config.yaml
n_layer: 24
d_mlp: 384
vocab_size: 2048
activation: "swiglu"
rope_fraction: 1.0
tie_embeddings: false
parallel_block: false
init_std_qkv: 0.0358
init_std_up: 0.0358
beta1: 0.95
weight_decay: 0.014
decay_fraction: 0.593
seq_len: 512
steps: 7496
dataset: "wikipedia_en"
Each number is 128 + 32 x the weight over its row's rms, rounded and kept within 0 to 255. Layers, rows and columns count from 0. Numbers have three digits each. The size before them is the row's rms in percent of the matrix's.

# layer 10 MLP down, 128x384, rms 0.181, rows 109-127, columns 128-255
097:118084164123179138135089147135113123109118121110147151143156152117135106182176117120102147126140132068131169092139211156136103068112159112180128077139098106166126084168088124128079178128188176115110152148126120154168149097150095136068179142181098116123113134045127093095103122157136108148111105032107110119108205145154144183094058152089130154159132075112129147170091139102127100093151
100:145173141099057146136128106124170139128110185091140143162113184165083103107129125100097086102101110141146145089140153173092124137128103199100144140139130108114128048107199162142101106146154142121141138131143137147124114098182106078116152125105166204130077116106114101122166108110099142123126112167095155092124184120130104164139096091167134126102119164126045159102159132111121098127155
101:109159143162078142143149140048122146109147125135093153105118101125098175122102104103154184037120146150185139180088047157107082130147128049120128070139166133085130137123174124134116095154104165121185066129059133105133120082127148133156174113166194171104106067119155125114152121088120108090179094132168146114121117200113106135170079128080103098173189110088125138144104087131134148150157
099:133148064109099084043101123151113136138079135169107157091155175091141141173158118085145092181124117171141143141162159119096083201084094113113185129170057100140104132146111160142135117207078121103135104190103176116127088124135126080128113065135190097155105106130129148071109143141097112100195191104119141094120093192133082071114127188090116069150117156102131135079106147132101149094139
099:105137109116134158138198095094075155157087100156098116056116138144091149151076141185194082126124085120146150133138134071140128056101116103130148188081143093115096079173126141119134128158157106108163123122099182103165127166133130167085176052096141163130163120132122142065115133170089084122158138107165190106105126142178127162177148169143133213162151161124079164149119135120132156128088
100:158166179077132146132131070115178092180193102138125138117097142122109158134096102101087134145135115135178128129168097120112130127139129156126126113139128127104070157124056143180080147132106127099150092162126156138095091166117143088204076148127130091088097155122133100097137136081149203125160154116208112158105110068112127094112195143116113120124088146138141127078106158096137131130098
098:149176127072103126132108087117096151167121133101062101106045033101132124134100142158118125164150129114128145132115073164117143099124147157122153155144092165178093114176139102193135138102115153056164124144067148048137137171111083146090134080116128121122104079180095138145124116117084169119099114140083146094151204138164124138081103078170075129188160112165066159159201190150149148130114
100:120112128149114141139134074076133130126155101089198125110179103120132108113119158213123144153098202128126080153085088093130143206111152109130133172146162138194153165099087107124080114193124156131129151099134155137141140037093148114146118184120120104100090118140171111131073142154125136182121135085152149087161125122155074117141076119155148175085167126130118132155073122126129205104145
105:148097095102107123168100101143135092156052113144141145144188130167126107088131111104110117109151103133163125142149129155146090156135134122113097106188108105165141149072107123068130135128104139155068138090129108100085136142157112137109161103045120199059137150051084126114114103172144156146090122083148112148088134140121123092127162105099136129133137162132140168147138147158064135155121
101:094179131147158150129134096167118221152101096151132114107119137176101117118123117115113105153160134117153122189146095100111099145167143179118185169125123127119138125142140129174138064181067171080174092138174135099151059133118089167128126141117099125094060117112147166092122112078093161116096140189085153163091155135158137121052125109087108139107084090130155154109127140080111141085164
098:104131094060119090168159157181126104171127168157198168176108140155108154136187110151121147136122116130141126128135106074072164122104145097084098062123081123153191092126112178154126116156130134126143117179156122078103123186126105130163113210159091100178124138116149169133136112120116126099112179081108085151133124164167140103125113132137130119101076149095116131090130091121107131098163
100:101130100127144096100108107123162116160104161144178162136144160054110176142095167073108113167079136074104090104132131073122128072112106159108076135088106194129106127136170127085139104131117204167108087141076089131137141100124143144160135102112099100167112130106148125080157131124101145154107125109103129120125161189124063116128090122165131078120142108081111184144138128158141095115123
098:173114079174157130133075159115145098095086098125098072134142129179085110124108144083143126105190151106119105042131166164138101119073142088112119062171182086139157100165129130133110132129202149158080172065174097118092156139122126063187119185137132154198147120130126091107175113111121149152153101148092126133065126136091127113136116122077081197170139157141187136131145130125175169158089
098:095161187160185119135193086096119123122112103151084128184093160179132116150109119126160184156110143154109132131163153141154094084144120119178142119088114103096129112113167134144129090092122104138126134115123148158146134111181153129161152162145209151075097156175067187158197091124126099158191176127107177104184149133121108105138166151106209164163108157091127137139178162131142137091125
099:142106086158112165119165108131114101121156163142124144107103161170147140115121057117108140154114113098082116109153145135109094107145146082177102145135137131169194146169142137176149145121145128189113156102153135152114059133157141095121078129043141109190129147169133157125178112130130177097137137146067068140155127118147157138117193182144114116172137098126173156150182128099089085177116
099:164146126171109167136074118128081093145101156184078069117093122149116168106109108126081187143137165120157130073149146139115129138154157157133130180116116121083121048100103146147058124149035116149148157080110167143123163105139111122123179120099142206205091141117122175110108130146073142057196163105076158112145149146162127112133145121162111112104123165160097136162101090127124099135168
101:150081124097137091174164064151116116139179116106168109101119129144138172084102141133195155119116111137145128116094116084108147099165154101155177094137118138137122117104097145137042078123101107101129073153086171147113154126117167067126094128154142146127075162148156046131158152105138164165069115144140129077081142066115118178171109085088151107115131193068144088135112125147114143117140
100:182074099134093078190119100122144128132131158150081183114168142104143116104163135142113121152135172134135092148123109114045124117155065150103152136037165120113151107155150175089099090190092119185118139193131134097129150128124128101067165133168134091132199093140197083159089073090178162126126107155115099103121150141143067101161103107206144151122092157167103132134121100085191133067128
101:118130099150109127085176073127115086068131110134060088133098112122136101120133151091119174127153114141109025123131167068122116138187214138084161127147154124118169123123127119174141220121131148189147087186158135134118117115126113114154118139088086090113101145120105111092155127205129126121085149149060147158102111150120150223115081122128183214117129103124145067144103111159120140110128